Part of a small language model's weights.
Size: MLP 1920 SwiGLU, 89.3M parameters.
Architecture: RMSNorm before each block, no biases in attention or MLP.
Training: a variant of Adam for these matrices, 13837 steps.
Each number is 128 + 32 x the weight over its row's rms, rounded and kept within 0 to 255. Layers, rows and columns count from 0. Numbers have three digits each. The size before them is the row's rms in percent of the matrix's.

# layer 6 MLP up, 1920x832, rms 0.0267, rows 1617-1639, columns 208-415
093:169125108134140121141158049156107073188105087165061122196139100124186120096077158112148129161099157105084123178157113099127131120138126207122114152106175145118125161141141109109097061102136176143154144105087161140086132075134086100120100142114104011107139127098121145165072113167096148088065069087176068103123137160140080053103131142123141152181096158129125135117155127113125120172121158149097197122127120077156128134098166120121135093110155077062167195104166147171121111143137115167168066107096154092118133152084175083159073095132117132062161168108127120124117113132127131148161141113109103138112111174141120149110186164087
102:081127105183115086080118084133162141130131077071156163143167134136211120138090132156151150126180122128111153082145125103158137121083183119118122129086108119142181119146102100142089215146070232185134156083102126123136128108096092176135133183122089102172181176181132062061150100132153093111125155196127111151154126138097149065136094181086187115177134125076185138145139104147131146146109070111094111140161172148145105147155150082125118133081137149128131143113114186122129185121149079140111095110126142139103071074128116124125190070120098119114165101156063136149166083128153137122132132097134075091122092171110099150131141121080
105:139144122143181138085123086098086085134106161214100139090128148143180102109084130191182093142115097099119157144070105140184158148112107112140129117207150138124165131198093114154117106164139133102095131175125072142172117102166178098148133130083157106133111125085123141116117131097092146225115173101118137068157068073112113118141081114139086076090085130108116131184164124138092143142063170121147107134134113110116109145198106155148113119110173107083133137146146138160101119143119151123114094131098096126144143129121119138124119105118123161113105122146155046175198140126158107151075132160117120108162131124170139081127162157145
102:177124114105138160114103186160117075124130124177171127130100084116121078156150172131090078085113142115113129153065067133119075227141106160083120144077176133099123065115107105127135109104118126096102131082119120140119123084119126124153157202153116142154162115124144087066043148133119158123105125140138159127116131158102129124099112071166122177082164109198136078111149153160098088139118149112175089146129099120082147111122121177124087126120109149140182101175129148080162154096144161142180166140111165122110081192158133109179122150174123114174126111119108154131111135133165151053132133196132124132147110103132096118109084127141
095:150055120171111104132140161138096111159105146167087108140162140061163062121113134093130144111159055111102128109115104121157194170119149126140115129154101100079068111104206153149129132152134142096121087129151100119088043125125140169104136111142178131154080165094123086165178102144120122120094127069071142156134105118145097169111096140139113104166089117143123150155128115079160084152157162160108106200195098161124169125168182146103171118152158177182126115097162168075108124151102174161125147106154111109111140089082133153069069181164151162089117133123115109146064136111103047149080168152167165184132131126132125074167120170083
100:136081107094123110127096183145118030117134109082115113150089155089129091152104119116114113100147172152059142116075142176085057177131162184207124165046108113081113108132111134195116130115094138155198142129118133125141126057144222125102162160165114002126087125102113166090142199132146110139106142191153078134128143134081146113150067143135109110089153126094133126148143125159157106128136113099138155145143161174140184144158102171169175173089170123188108090111157137091111136131111153141175118082116162132161128083123134145074053156170191093100179093100138125116149105153150098088134143128089151155077089116093097125129097141109
097:120166107148142145169127085185082108138152119135164100150210106088129129125130071142141131135142157151167132125124137108079156143132173102136156149102139152135154088098156109157152091114183128166143161114128129103104158165062141124140122094124120121091172103097120101198107113111097150169200098149101167126127168083116143139124116074110108157181086163144180178176077108110121097117155086131100113094129078143118125072140079095101130130124088141127149124129181123144066140134148164206102081119102106118121143158153144067181130158134133091157161121064147145111150102084148135099135154112098049139161107157127095119146124124107
074:153190076168097097090112092167116130029216097105120118109138163115087148144102119154122194115139140138175118107128106113127161146087103124163162132114067056081075154151120131094140128113120110102106132104117126129108115074148163154062129085177130094095103112105146178146163122144144101116141101096097138101132115145116152094116096196165110110102145165157159137153131118200152117185094178184136118134081117144147176095123125106136124166148104086121118094147146103158139179127087125125075076120137151114170134136172106173117129124117151101149058144123102119134139128132141171060115078147177133159180103104078133077129142124171
089:106038171084144130216177176142104231107144150131091141120087108180124182092155134094207136088127128106120104104091178109107145133120110172078158228115109150108187135093098162128176118099083154118177113112126170092096131084122129148172078190118121128116093084093192147148148184117153133124141147168109125198126106161159168170117102084067118090165083146178147153129095165097128122135094124143144151122162140171141170115105107062112144142080145112118176133148111184132133161101134128174132120096157116125144168105097161186096122123179115100140135128161128141080114107161076133168105164078111134115106098082098134125205061141168
100:126093142080152085158118144101201126113146102081131113143156160132129077115050117149153160144142078157101159123151158083128129096138168131153135109086141117110161142168138110136147127123135097160116125144056158089042153149089148128122137108119126137099096189139145195060148141091118111120142123139143093097092089112174086205119133173112123099088130123154064147128109196175130094135181136109113161144134110129125093140145099111160140126099192152157181106145164093128169112149127146155135117148162081122119078168106185108154134144121132142108100136108085100111165115160190127173140131081156120123092129129159102139092149136115
114:144061157110114114125073102109148129112103167109154122122128075122093160199145128089070121168082146112120129151144071185074173172153077155103149065166115173091146126183144173094133136105177099113085110127089148108157091122170107115134042160121147152159164111117078109147120152143074108119165132106144142175167101132138177180138118103124136148176183133075130141108151086148105098121132130103167104110105095123117076134187182130088098130113140174121065142118082162113126115062149127107164099123140148137098145112108119136095107049142137110138131099130191144103113110141099123113147117150085161124120082090143114062161073121136
104:079183160178112127113092126139135151128124102101147162091144088087120130087068103083129106119136108131154155091102106118184084134115068071052152161115108116177201079130130064111099143140168159084149165113095144112121176113116129147133138108133123190098119128126138169097166123187160109105143132106124130081127140126130160079100117146144108184162105140136033144061165160083131162125049119160131145129117153152166147101068121130127099134175051115120104145138110145098141135132130093158135139124150173139198078141138158130121155122143087130151092131134096138122117158120101183129150125178111127105143163140061103151115167130136
116:142153128103180131178123143093219187139101085098086109167121179117146138160073086162118136135121143144139113113079107117174172184112110160141142131169166116085154154097109122118153170106101100137116109142127112107084162140119101127128217083107127103089129136127108128100131169128120126131166150111177156153141160108109116069094096103120162127166168149067084125093084093125103134199080067137137129151162119115063138126129168109145073140101122099145147120172066119096124156121167091144133177130124134109152121143139087174121122174145100127099094176109142125125109121176097127104091116134126117138130166177124159206126110109130
094:136173098108130135120087114172124141180145175169129116152127148126134159159174177132132149167163123191076112105162115159107106128134135108187103126142092188136096119072145160154147108166140078104103108154129120137099162137135130103061075117159139126149150093193141125170126159134112170110164115186075155120087116135128074168143130089105096106143098115116118100111119133138158089076068137132139144138149133139151162102122122104135159134082174090077147181107198157119096150116109121178120100049118150116225102151150110122145197118120115138162109074124161131104118139172140096124198153109107072113182081100130193126163077127181
112:147116133176151114151146117188045055124121144145140117095164112085128074082088099126087069109109140151115112107147106143072115188079113053076137159090112101133134104143121117197137115068129167136124100091173102153050091127171145120114124103137151119121173113203092068137130130109129094069173133123131127079053147116165142149113080119137128115092159077142115213092111090082080092128088180107144116084129108130128134092138173141197098128125162099186153132120102123067089113091131124103144141138047107151150131135061134124145179120199127130181182080126105130109132070126122145107146043096143107114077145085096086186126188170109
100:075105109111135148152112133141116140132093125150090119163110155113179134047200169121118126102152091153105155096122112120157135085147160177125146114156180138098124102215165126165165114126143108117152113101146157108128160085159116146100114102113090130156158119188147145118133136176172164178083117114114143077167156120120127141123091153093121149096105119083100146060171138125122132121183096191107119099118099168152063137079087101187155073176128127141107179147092126164152131086155179156114096126139185056156091099159153098029095100107163107081143171153177115109177130110155170086177159124121156102078133097170064072129147126114
100:139105083158123096097127151176127176099110159118104131092095071102097153074162140106097146118085097139119190125119171157136170143178158124158110096149058128141069119167127126159119161157065156123168155154089163079132161161171104143097091089083126136172063147169134092162147127167148154080105152095103147132168113140115131138158190211082117118073114147120113134181105149113121116142119108155167130112094086127139143126148176129139143164131119127149160148093080164208126129140107134096144032088115148197192141115143130102155159137111159092158182122136115152103161111186100091085112139099105100090087134105155162188099137206158
100:110155142170086180132125070048086072154094129108129079094116154057132099178186145120089200149097087135122083124151190141129064149208169126078117172059128122112122083079121086128056154186134141086133179107101103110151149165110115150078124157185111128126112106148096123151111121116159098113114128139151131113135122123090147133135110135121199109162084102082122118118116105109137161129126089140083134157115143109047153101130143129114146093118115146121130203159143092139109089163132079085108114130139133088104101162170147079097123179128146065137091152164170120117096129073082148193113130111139106139113092158164149136141143131148
099:106169105128169152151073118137054100070146148124130143088127159107130156134096162121161113083205080094122104126079093095118138134153191092127176102083097158132135142164096128161128121169190173059112140133173131094118140128121132156119186159169172107155131148126118175124137115133144124100084156157066123091135122093174129097092153119111153125106129122162145178202098124134141138093143134097149168108068169076144138120113128139168123177096103188099151154118141157140125069135117135117147085091178091164118196188107143115166166137206095072121172105085062064130100185189102129095156131132155114085166200125203192134088129100112
097:102178090142095112116092137135177129145107112135172088093101121099098116073122137129108114101109152147168142114162136117137071087059071080133129145128116175158101140151149064142137165110175161123130079139100132102124104114148129103146154105106162122122164098116102143100128118146127138172065129170159146073138161097122122115159143095126118127152129130087095102165162125169129038125157126159144129152114131145188071118053117156145150111069079091141145129118153139142106182131088123166152178151067171106216078133107134142105096114096143136146127168149079150099172115178159144089171095079194075117096139146143159040144148174144
095:143158057186128124116112114067161064184136137128113153148096138099182089094094133113049136177119079134098142113133088098075167127158128122105161157056126131117077131129145135066133157130134132137141132137151089053097144096111102161142150134094078053097080119144144096157128136147108127084104144115175170172150087106128090120131154138153158203108157144105132089101122143063147087091112104135132185139179139138155147149121090129149122137050161137141117107118133174166162183176134129114091125147166070136119086158084180151119162096137145137122040088159125145151121106159150084214148051104111128119123175173102065164114166105094
080:121104129073115114150162140117077114129075156091151123150142089201167117102183189110129115140120120133127097113091137179179109137143114131133110151109130170103133120117168130196143134146096129146119143093144189181090099097103123163146174080081137139061132136235057091091142132176121195141132137134182114080089173118082063125078136137137162110115112170130082124131101145132123128147123058098133137150143117150141109116127168126145131092086140110105137115097140136150060090149128096165157113160057131105081128141102183125131159154130159164177158128166160141145135174109156118127122156113182114134103054124164130117190140106108
106:162129078108141126148099120048118083188141081108072171107121128098156134165131139145143118142134092205152070119132103154140173143096108127124118104091153132181126143086091111102126158129148078164096179139148099122142106164088121153157134121101101086156173079164135155147160146117138055122091118112154095132100135136148188138112164119100132144120092145160168044140103048073113195075182144154129121160129179205131108152064121100156188146141115156200101122104170131108115121155149141188105039111140138163151181171086153150131134191123201115150131135125129166153171156096178095128159089073105089146212110158082141107143094147136
# layer 6 MLP down (transposed), 1920x832, rms 0.0261, rows 1617-1639, columns 208-415
093:144112224139141162194102131163150154132193116120172076123046148076096132131123052114105145110102163177102111136152147176141144143142113092116123125175144031116131100126114141059121164137153129091142105144176090082157139088172138136148142174127103168128163136162180117165136163149103120141059124152138145137155136118169138126153170086153160098024128050195125154164067143169125112110106132143115164160116141129143115103153103166120099098162126090087146148201161094126183105158117120110074133128152066110132070131105111129113082128096131148130110080186144118117163066140168098149098098144096194114145156128041134116129129099126
104:148124137117082132097111140117110103146160115135135120117106156119079182087179112129123177134138145127137143192114121138075144079141080150169179106156109092111094136124097120096081117139130126137134127105095105118165110151143136124120095099147114107145167103152060084127153127118179113136159110105157097081150139181079103175164069081115084096143139150096139138133175104115099119088121118140091097107083166156105153107058166116097080087133143174138108136171125108045099086122090107133094095156128203151121090096088198135113110120121084145181087150164090142143122104086163146123093199072160148123116084139028107139132136130081
106:165119133158194172069151118151159113165090147149112098107115137162164142132056130088079113168177095141163129136146045089109136168072094159158076113124125138078072163152107116176107062115090090121116082116126114110128118149082154061124104161084143124095128106107129137100093076069143171174078165144123114129080161126085140090082074122182118111073142122157157111107084134170085076139084180161124096125111141106145140124159143115117123126152132147092136115217118106168197174135151118098196065108119129150152122190160050112100113163091066087099121046109177126120139106163111124196162100144081152092173083188114087133112097103108
102:114145126149100039132108078031131169146122142139126121189126123124158141142097092214126166084139142179103112122096133060171178076102089137091083117134094130231138125101132106088140144068119068158148065147147194126114191126092094206098160154136177112075124150086148126162137127092110180145139144095144119114187156108110088120184151186115153130087127125095072120149116095136046193164119103143129076105172133064129090116141106085093150136111127159116133169180243107204162117141121091129097105129107144131134153122181109117114166067172140136138100132133054082166115103153121127122181094160133177100148184109094133124095141054163
090:137134119069140134118173082104149185161229138100110154067130105144135109143121118165180127107082109172184143137142086087145168096164151077155122182223119075110106149085137051134115133115129150099085150089116102170149148167091082126190111131131138075135104120145126200052117077104152138138112125129151086122072179127091133085150079170098108178108150158127113168171133146115139132166134176196161139087089160199144115110130098150143146099135104120116108162152125116160156079143183102125093078147091153138147118143154146144178145111097109121114097138121144118130103154147156171111116132113085112094124059134140120178111142154170
101:127076149139097156153128065106119147144169125087124073156152080184075106136151106112174086143197174108124093097174162074163153132136129123137134160148134160119172139126078111127132164199122150129144111110106142179151161128136104141108152155150138196192082168128159109108148172115099073119175127064102101152112107159099156123125104109139143130165107133113121134120114138146082137113114133110206082125167128074179146163105180005149142068060167166086188148116177133122081123101152114138148158156099175159140145144117172094144146133116147098132093130107101198161152114082182160149131132135084120124145179080087153073128085127106
100:103132157111148113135152140116096113144125132104120125095162096158086199111152086135090091177097108178127148086104118120118139135166150139083221119130158141115138095175163083115138127139083089178154142080200103113134166136129103150141137154195127169092152148132066164151080150121152169126185100120115147111160115113166097127137165077128142147124131177082143098146106130125133118158162174114110118165154112110087110071064165079099120123101146079220090115135192108104111125129155129175165117140075151105158122118113161113128157107108136107153099169119168143114174130136096160170172160110172152085151134122102086126138099140147
083:121185124213127077087112098150119118091149117089132108122135160127133223162089115157083125087113119137187138129156117153106134124120159141147129092164097136131057148105171137105150155139153097131148103177123069144113180117131094159125084098118076035152115105080072149180094134131113062111146147155089147123150169139152084084139115155127105114110186169134120143167112087130110161168134181169102124147114103091052140101163136133146130164200149122119163082110158106171150216087059091127069124052113165121141059180138143128098112162117128148134135131121117118131167125145130137120093160126151157158132191098107152103134125144138
087:139116117175163050094154073101146165127168118135087132138145124136113216133107046098187074104175152117157162147137110123167072069147120126144152070118085102186174105097112172085132128107101082118082159150120103116149116093147201155143119129041083095173138161191181169162105176128116165076103096059126099138126109168127100176159111140125142088106079162100134169128148076162147128146142105128184120132179141160121122128110163158104199131049170080104141136130116071085114133089093134115150058120114169114114198135083152186126115096186114106139120102125131070080132069141133112155131143147111130136127164092170136110108142216111
100:151149085152108153107198173065162177170056101136131176164141145161155165176160110091119148089113117116141157117160115084168148115182127132143162116116127169132115153157166095153102113117130161111083127100098158099091140110131084066171116124179106159146106087118152134193115056145144136075192152140142131107125122133161099063138095122099151079109101123128167127186120125136154102138150099182061138178108144089145079128123133126153103154126103182071149084167130115132111127099103121089138032152161091105089181111123040125107151114099150175151119127115100093147173109136118131168130101153087113129082153053132128200103106131151
110:135126134175185101144081101144119111118000098134098102095173157123108128091106110110142159114137150155168115132134112161153202181101172172179050165127168201133085149106124111147116116093142145184112141127106111142052091131156153146172104147071100167087135098119140163154130061100108114159171133141122112129111106172011148137111134113129142095132150112111182151137116104142140097090172143126137120139152132080136101141147163153139125086144115154136082131120154122120179107178130118083091117110122133099146133092110103149133103174179079094121149103115122117160150026118074166168109115077109098103108073134129148080124107078106
104:144062130137150177101079139167130117138215154135106100136112180100155183218198142148198171199145155106152157159096134143164136133146121160121119154121091104160134071111099086097164181107127113166138127166128102059141146154189083109125096185220133132117079220112000150149092134146087161106155105141115112139058151090101059120161117156116121043115093121106137093117115135130165135077172117149154124094127132140151190138130140136163135145150110110115155115142167094145158161128145132173076141087134138121136154085069043105130085153084149113093175067092055144125055102195111127106115187162084127124121139107098148155130130122150
113:169150104148168125155133176066155145122106134106079129184104093116099103093090074133127132115195098163087138122090128127122098107133112135127172125134124138130148154083151108108151150154087102142106120186099128168116168171084111076154159148098154132131113120093098121090130106128148175119178124090112079107159152093085132121086076128055212116134093130131108163203095129150155146127118037092110101114152126089058134116060171171149144120146083094210196139158128121100127151127155084171139185174104142102125134094073064115114085177111139127116105139134130157125146115106064083094122112154160089135199097164136168142136087108114
099:136107109119133136120138142067161136111150130235077101144115109149123128135137085163136139155089080123130108127138155088082151130087159077141157188120165153150123129123121091070092142100153119150082133133152150180169140077126129162103140156182099177124130093157083123100162145115134130094089132124095146125171113097079054154142140120132058156122119120091156155104111149144128177116131098160117177076123117133112132106124074171128110146185161146096116147155140096141225122133178138141147167157110107179123084092173111113148127188129170125145143151134133133145115151125161078129109173119094153124130114164077130154127135081110
102:141147146213150125199145111158148104124000159103122085124082170129157139118120078142147147132096147195121101119126088152109131127080144076089121141110118254148119119142126104150122148137114124139136145150089063114098134098152089175157146122102105100115128104119110076133135093137120187060155158149098132090124127162004165168158119105142090107158112081112172160094099085152126125155105131135144182136144087127090113076084145121184064131103158099176067117134063152081070109128167102102240136096108063120140089097111112114152160111149124139170114099126073119122134131090158145122146085088171111117128108148136126143129127141112
101:100138112132071149148115137076116224134116152161107131125146118153112059144119130174154158156155108128094100183227135174116157116174101151098065096143110134168142143084069096121124090122254175170124150174133099129118050116162084097139084075107126147108120115169170121130128079150142156143123081152130138099124132094073085162141098132120153097181167113088139120147097071124154145102087198203134154135104109107128139134171125093136082112111141130112163134069051145124153182112168041116160120113133126125097109131163129147138080135160188079161116126133125163167063125149058134171112143136132086172116113163089122176134117160140
095:093118126136128123156150142151135163132000140135118066101077144142123140117114111143121175135147125155163140112116124103128153128113131179163071174154111255114148139103123107174137145110147143158124036176148138126125099095099142126119134103134143120157190110126125139094105103128144079115145137075084117192119137131000151113091116113139140111134135175120068114091131070148137069107147115160146127152116106134166175174092162118125088137085189112133188144125165131088109166095115140197126170154131135148134154129122129130091126155093113132144116132101098139080122108115158138134135133149136098157186097126083122101112118174152
101:154121149110163066184117095150085210137061124093072123111064140109116135072160181122139136102080141113165136083120130134141111097086131120136070190166131157155082072130116167131129128162079130095114148150104100114058122102112175164132106122145171140177129148131075138104119136176130145136116112215126109107112137157084207143091094179154146191067126157154101166180131157167130179124129170128127197082110132067130154138160131087034116140154126096162066125102150140143131113134072083096115067067148200131079151157150117140150149139112171134186136138112111099133127120131163096112117132174138150103087146135190132128131154088165
100:074125129146170091092139073177099085161116145129131111159109097100116131147107088172120102117118111147111098115131159093094121107117164086175110122138137114084148140095125169115140114135127116153125116057200189177094128079165129117149089075110174108167095113150113118093183145167128104181150090151158155177140113137189165082106083132120104147107142120124196072123125122114095114170123121145161138123080157147105142107133124147158142160116076196118150115141143047111111151180079116112141154145139119110141145118107116151100106073103149112131128173130117145165083132165177108175136077167106181163115109091036126102159099129138
099:183141129109085120112148157066130146149063093123042166108190140126099096102149166145123190098091145118131132127119117211129120155139139131139146080172145170144141132135151109185146149098095097067172132181153118081116086188169142180068128108122093176151118171105177143113134128121106152209144099142111119107193091080139173097105163148089166132175141122074056146121142166090119152154158154126109127113119108107067102150187134132098133122142164150174129176106069154141191134145124122144149067159140157152117122093151124113106172135109128113107115149144165140096176123085046103083143117186113137182147140119132109118113103133125
098:084125098095059216134160146171166097134062125162138120116120171126135105107117142081078125152115099125146156141147156157119122134140157068098157090104081204172186167096145059151124148115091131165159169165134156153093134167088123142132104165120128095094084107210096166135128093112134123099169150181151099130168147109068077101142137130112091193121145094123112085080167146039197111123157090156144131175145095144159138171139156135099076102143152078137164134079148105132105152146135092043091115143144082109208115147137085170115151116099182162133110162117107120105123129138165121079127112094075047138110096086100107117121098108106
091:057076158132103101160121135142136116142000162144123111137107118184116123094153167149125112176125077096054166146131121155093074079098159134140060180163122176098165155109111155140114113140121101153111142111155162164098118137057135140190174118154139117077083096112040079100131187144122107151100179118165107115104103097087135120110127156124161145094138119134082162113107155174119158136150100092130141156087140094176107119141071146127122106094167181171100123133145092094135076141099125131142150128121126167052095137105116109142148137101090139104156136164165107132083140142125096126116135105132132093164085157161129155151109107125
104:107156139135094125174141200099039108130166169132120139148118128161158108122128116177129151068112126138102077121116183151057093087180179145118151106096148136118131105063069142137095139112132122109165192113058117086125131156111132140145104160099174135152113098162159188123118169144146167175085111057137181132169152133117110160115097140094152184156118122070101182088089098055087128106119112142106186139144092154130140165129146096123115106120153101133143149121191161136068160140163141108084110113076119088128140075110176117177145158086135154128145086160184084210091153132082149079144148074088119094083122103091148111107122158130
# layer 6 MLP gate, 1920x832, rms 0.0272, rows 1618-1639, columns 208-415
104:121120107113025139081129151102175139162109132051163108189130173179100110091085100075152123201082144160123154096082094109083163130130099144127141069123116160133102204105136164094172177134090075152117100110102176172132123141142184144145147167109104066194154102177137069131100142167148163066158110122169134153112107126127082126125143156064125169116152154113126109131091070146096130093131090099179113133156143108101086097128174117090127122086132117121109101054154149083079126157089100122163122124083102120099168117157107149136145129082100118095081167131093184109146178100132080129107157150128098171093112155206115106124140195137
105:152088110182171063123097116099126108182132142066136174098134171102112150093146173119111112101111130087140087145112128192168113121183091095145092110127169138109152097075107176138165135119065069176154178109103132077131063145056127120129128131073129075100124138135185087160151138105082081134132161149132145047118119129160152105179097150110135102140095141176086111139165128089187151137137136085101165065086119122090036192071075091078171079065144174102113091124139183086148132139155131103120148082132133111110163089107154144107092134115145086130182166175092167142180075124106103184099062185127122135167139163101114138144114150097
102:211155147119184112108083147156194120122134084110182139166134167129149157092145129162129118152109155044071092072126175184070130158153158150063114157066105152128113124070113143089098123115144090172164114128074102113140128129120122130159153138134078099154134105095137165111136232169155135176135138133095122093174143151088167182118132137090173121127167094175126130136076143149126108130077118108129092125150115147162132138082114155081103183094134138151171147166143093131063138082118097154089189154113125121118109097088122117133149098127147114148154133153079098114118092085167098134099120105142079126053165201177131183109105190160
081:113128163137164104184156110134077187077128166181096119110161080042156074144114091131160116107166095125152140136076126133187132168111167127062134138145114135158120134085237179178138110114103151122106073151115167140132076131105140154129090128122155160140148165109119096118193124119069176172113113072079126133142130152114174135143072142151067194118090143134114140151117121063138142124169151101058100178153097115127115101137143095162150123164113126166167132151135117137161136127136067122089184140162126163124144108041105150101071228181179163149194122107172132148070124100197082194122091146121177153119151118100074101136119135054
098:167139152117077163124126127152124130140150161086085142168103128164174159128173111120134060087037176127122112080077053171126101173104148137147110124104127123203133032055164131127153130145133134161128153139177156108099135133110139170077111185121137077150141106106141131159091159150051136167117129148153110068126149086133126077124132110183135181099156120146143183107141075079148064076162110091089159171140143144093141157131143133113126194133111122140126069116087136104151124111079128130117072089092137061148156140146127108088140113106170179082148123103085179143131157144175102152110145142143110111086114140099091164172148097128
100:132108134066180096163098094067181130174105155070115087156155125169156073127143127131112085071122059178129089133136163155129116106088151095111150112170114124124165185066143111138128121128131115142018091164081142120109131189064111116141106118088136074160116137172149112113176133138089126167119197136175095121095135132088118189091123132172137152125084094149112149094060107082075126073162098113061141158078106078096130132133048124148125163163127209140091109112092149179192165127078178112130129161141077129129153073152073137067092146144194091109126177170058118146156080107161037129138098102124115116120167142160061108162153181140
080:151117130171072159150113175143092111053059139109095152143155189100108101111145161123133140100132126123124088123068131114155170123102105087121155103128137156061139164122144139128135076127102139135115158118106134109134133121131149150135165107158187093122150169188124160177180151181208114092165117135155101140091136183111129110111085226107125086160106125165130103147112148156121135172122159167110183136153118157118141117129100099127182093106120146092150111110127167107131107164167154151103145162142159119107152092140216115132166158120215155128086124165136097113123137134068145107111151065154125110212093136147126097235047116122
083:104104090097107132124110137133125117115126159133164183157155165120159138167094127150074144166120114103092155106124144097136150183168144149072166192144168139123138206153135189164100198130162075188140148111109181134113125154094124098134185106111187128095192144108097112167159134102138131124119160164105154123102081123112167145095136122131100096137125109167141142159113114066175171127087165118127109076184116093136128150169090133151062121161124092121149109124157082176140145102136102105088150055157166114136049158122127158056170166169176091091037138191105182141095083159098154090144155155120065165085064154217156175208085178149
104:183121207188112171117124138112057187105107155064137167141116184160156157083143149134150080099119107065088128122158142139102177109085153088155108152181182155134130091099194151110087158145127181065146137152142153129155122171149091116137125144110139149129140139129098117133066201140113095119080133149091113128151172095086195132111155094166145083153132160127131166065133107109093116145087140140135092108192119161161142161108074156105153153113096161109149135125178117196111124057146123160162119144088104145121103117039144112178144186160045135144120134145126056140117086111146166124126146141117094159122179173160118145128141194177
113:122176148071143119219144186126086142123091084135103149101027147178138159145073112176132096119111099118165135155139123113105088101133154121118132092135153117116138098106113087114130063097147142140140167215110134109097091158159144128099140135173164165098085141112118161115157141152110121126119146162156120120167115111092196120082135089168124080115042117192141182112086122087140113080112117052129152096138178166164123149071061165110135097209105077128104129069128101160141131120153174122130130138123173089162185161127125123173148158130104135192165119156105188124126099104143156145122153096082099161148147124155123144128153201104
102:114080175118176116159134167135059126114140124128086145109100212128058141178135148168162132127098130147178136128119184183181152152119057120180073164088138168114197159113171156110136127105169117147152097102189124078172124119097113099185092102067105108132145147113141166153142117147140111064108101093121088171102152111164133141118147168133115154134134113137123197104156162084156069092152132084092178080158110118134149127121175142137158078144118165105128094127122068148135126104135129117139131169127159157146178144163110079126196153096097095138162143154120094135197157121118095146180162112131105180089180056117081098178159144135
123:179181186137141114139175156124112150161094147078145132130101165130166056126092158144141138103156083155120143144122081163119115091125128199176081122170158161110132189108140127048091091163120150146094120129110061135070146107072073176154134099090187129168178082136111169142080183113189151125099116163162114135146127151128107107092149145132172148206157139144135198070157108100151101138132107093210181180134120133093099091082182153114113151192113127160148178103097184056085138134147133097115157181176132109063147146144140153082136133126141166150107149183093146145144167145101125169134122167107133153131131119123123172103127109095
096:155142124117183127105135100119094127094133217155105087164120141148114102111126113148125109160135149131142139103125090171142057111130085069122065131164068173136122166070138182144091114157124154133131125120104066154133119129183162106185121109042133177161110129121182115127103191157103111186166141160138126183145145095118112129116236126142104139126198172115069190120130155104074123114102096105158136117150108108114173152061053168106123154099110111137158093109155126144201090109053102156179164140145094080152148125117108120179161155154144140173125160148129143146149152154126074089146117124153133076126161100144157128107175098126
116:142159156124196148128086154062138175118116160114113125137121172122144157121120135114154115158111092148125124107063180130153118134139184148140087117132110194103127137130192156124131128164091089123113194191102090121171164148097088131180163163168128047124101124137126143142153169145085169125120189183106134139202134165111156141086186100114158129140029128165139037125145113152151202151186088131159138133186174154121117120113090113057187115120195141121130043159122113130167103121138117205113161092178136108101149084142168060105080172126150131109103142139128108116121142114108136206188185166095094135152144174154138120151092158128
099:116121091110171154176170162129161142123112113137083122079088165172114043112106142148046077141100098172124149114142144135130183104168082152124151143213109120127146066129165109165189130074147064145110108087102144164132051103125137162082076101112163124143143155101128164127128155133134176167217146127112183125103118194121104104049146109118145108075125112175126155141097132083143136154173115141143082105160134135126135083149143085147130203163103129140177138130120140140097130131108185078164109093066236166096132145101133161108190169165142099130121166101147135122118092076126144153131076162160126191086162122143114097172139203124
105:087055102140068100162173112164127159127160135152082139054116074108143117094108111108095093088115156094140096131109137113147119095165108126139110157162210123150115202182156125073115116157103161199172184112161169083104108143195094136149103126163112122156111129166167170165079105097132214132152168112125095134172106144121166110095116097085084088137191170157159095138120123121161164143126093118134143173131115136170088092099094148117145061198079145134146154113099141154165075166148188095119081127109154128181124127183147090166077135152150116100188165171054146142181112178094116145125132105160123108123117143108123129126197109101
101:150181172148187095147136191153088175101114128116111193124062154122114140066085188137083109084018106151115176109120115115123152141094130087136116163154119112134167136118153146107154138117086141163082117170175129132064111111133150160151184142158198108131147178100112139105136142158144193141184145187088160102139136172174186145090129150174122132098184128131121129122093116128089093143127204113190175111150117067122127128138110119091098153154128104133072095077107126145131148137104110148157114111139116150169161132121139151133131128059131137115164131109129115126164082080173120135130138144175125118112165142136104149144096101140
101:201153134102162165133120175152177085153116132137127146138085112126124085073113104125074121118108112115152156155129111137140065145152112188122131115166143150170112147082161066111120114097139128106120096109091060123188129131071071116102133140148163148151100168087129087077142122150110116089142100107162148150162123131125163133073146098131148105126127129102065189131103193116086178193112131095088120127097109125151151110167176102098109115119126115082142135096128141126133075147123117085171105078128168111219130153182118162095135150107159095103145156179168127128081115121149098129115134128123111151096091168146150083087164241193
100:086154135072133097119155114118130126105122108163164096090102112074169076127095168123151061134062132182126078126103116131083138156084180162124078144138140156054130081139114137170119169090095142126104165127093118133161076149115194119131137067148099072057155145083120148100063090124182151114118134152140123107094105110097125156049104113095102092111167082162116141114153116130148134161131091093137125103120129137164124162160113110120134128110086163089122129167161144150105097141186221120114096137079111088121059157144115085148120143143129181114132161170091096118135090126122183156100067087088165143134161105190142123158129147143
095:126076096141088120210084226166138177090103113142126104116103149120101142100121152128113109187153129165071130152080129103137091193122191138096130130141132159136134177146167125177109162179189077102150148183191130129108162121149151149152147162179202155138112135132118147101102113187159112130174163152127113079167096142117148097144144159140164094148112096125106146091156098127088109093104120125186103161165105123109156156138182139124147100079164135119141068065136152162137129092082144122110191082198098141094150136098139137161112149118144092166131109179103108230087141130112110137160136136131088129193137112130101176139149140150
080:136116151156136161138108146113180156155044108116086140107153136155110148106144090150171118130140163114035098108184118145101145096058118105089095147123150179104204117144101212137130100115171148148115146096151094074172111164074079107151179180136149105165118125115128176096155147080155103113186112109170132121116096136094160134085139164137130154179121101141078129139166156077135176118131099085122193121139188106103143137110099165120105119177128167092149133157153126137119134122094163139144174134136158138151119038105139064178139075134161105133076113138154115145103113149112122128125166058087131101185172172118116180082121084091
110:091116201137116177133110181154126111123118087046102120135068118092145180129123167094093096133154136159125103123112148080101078148070178123103167136158104150078159105087146100117096202112106125127060127104159107154115061117090175129112152169161148124088116139129112095115167125160127148065120126188131104134162126124097168160118145166141151101217157156143212177168130146122110176172189198117087122119117110135102132120123136045138131135111097115127154166123090082081108123092155106144156159185103096057107169108149117118134201152081162160163187095156114134213133100122115125129149118082176138134145085148069099134135146219127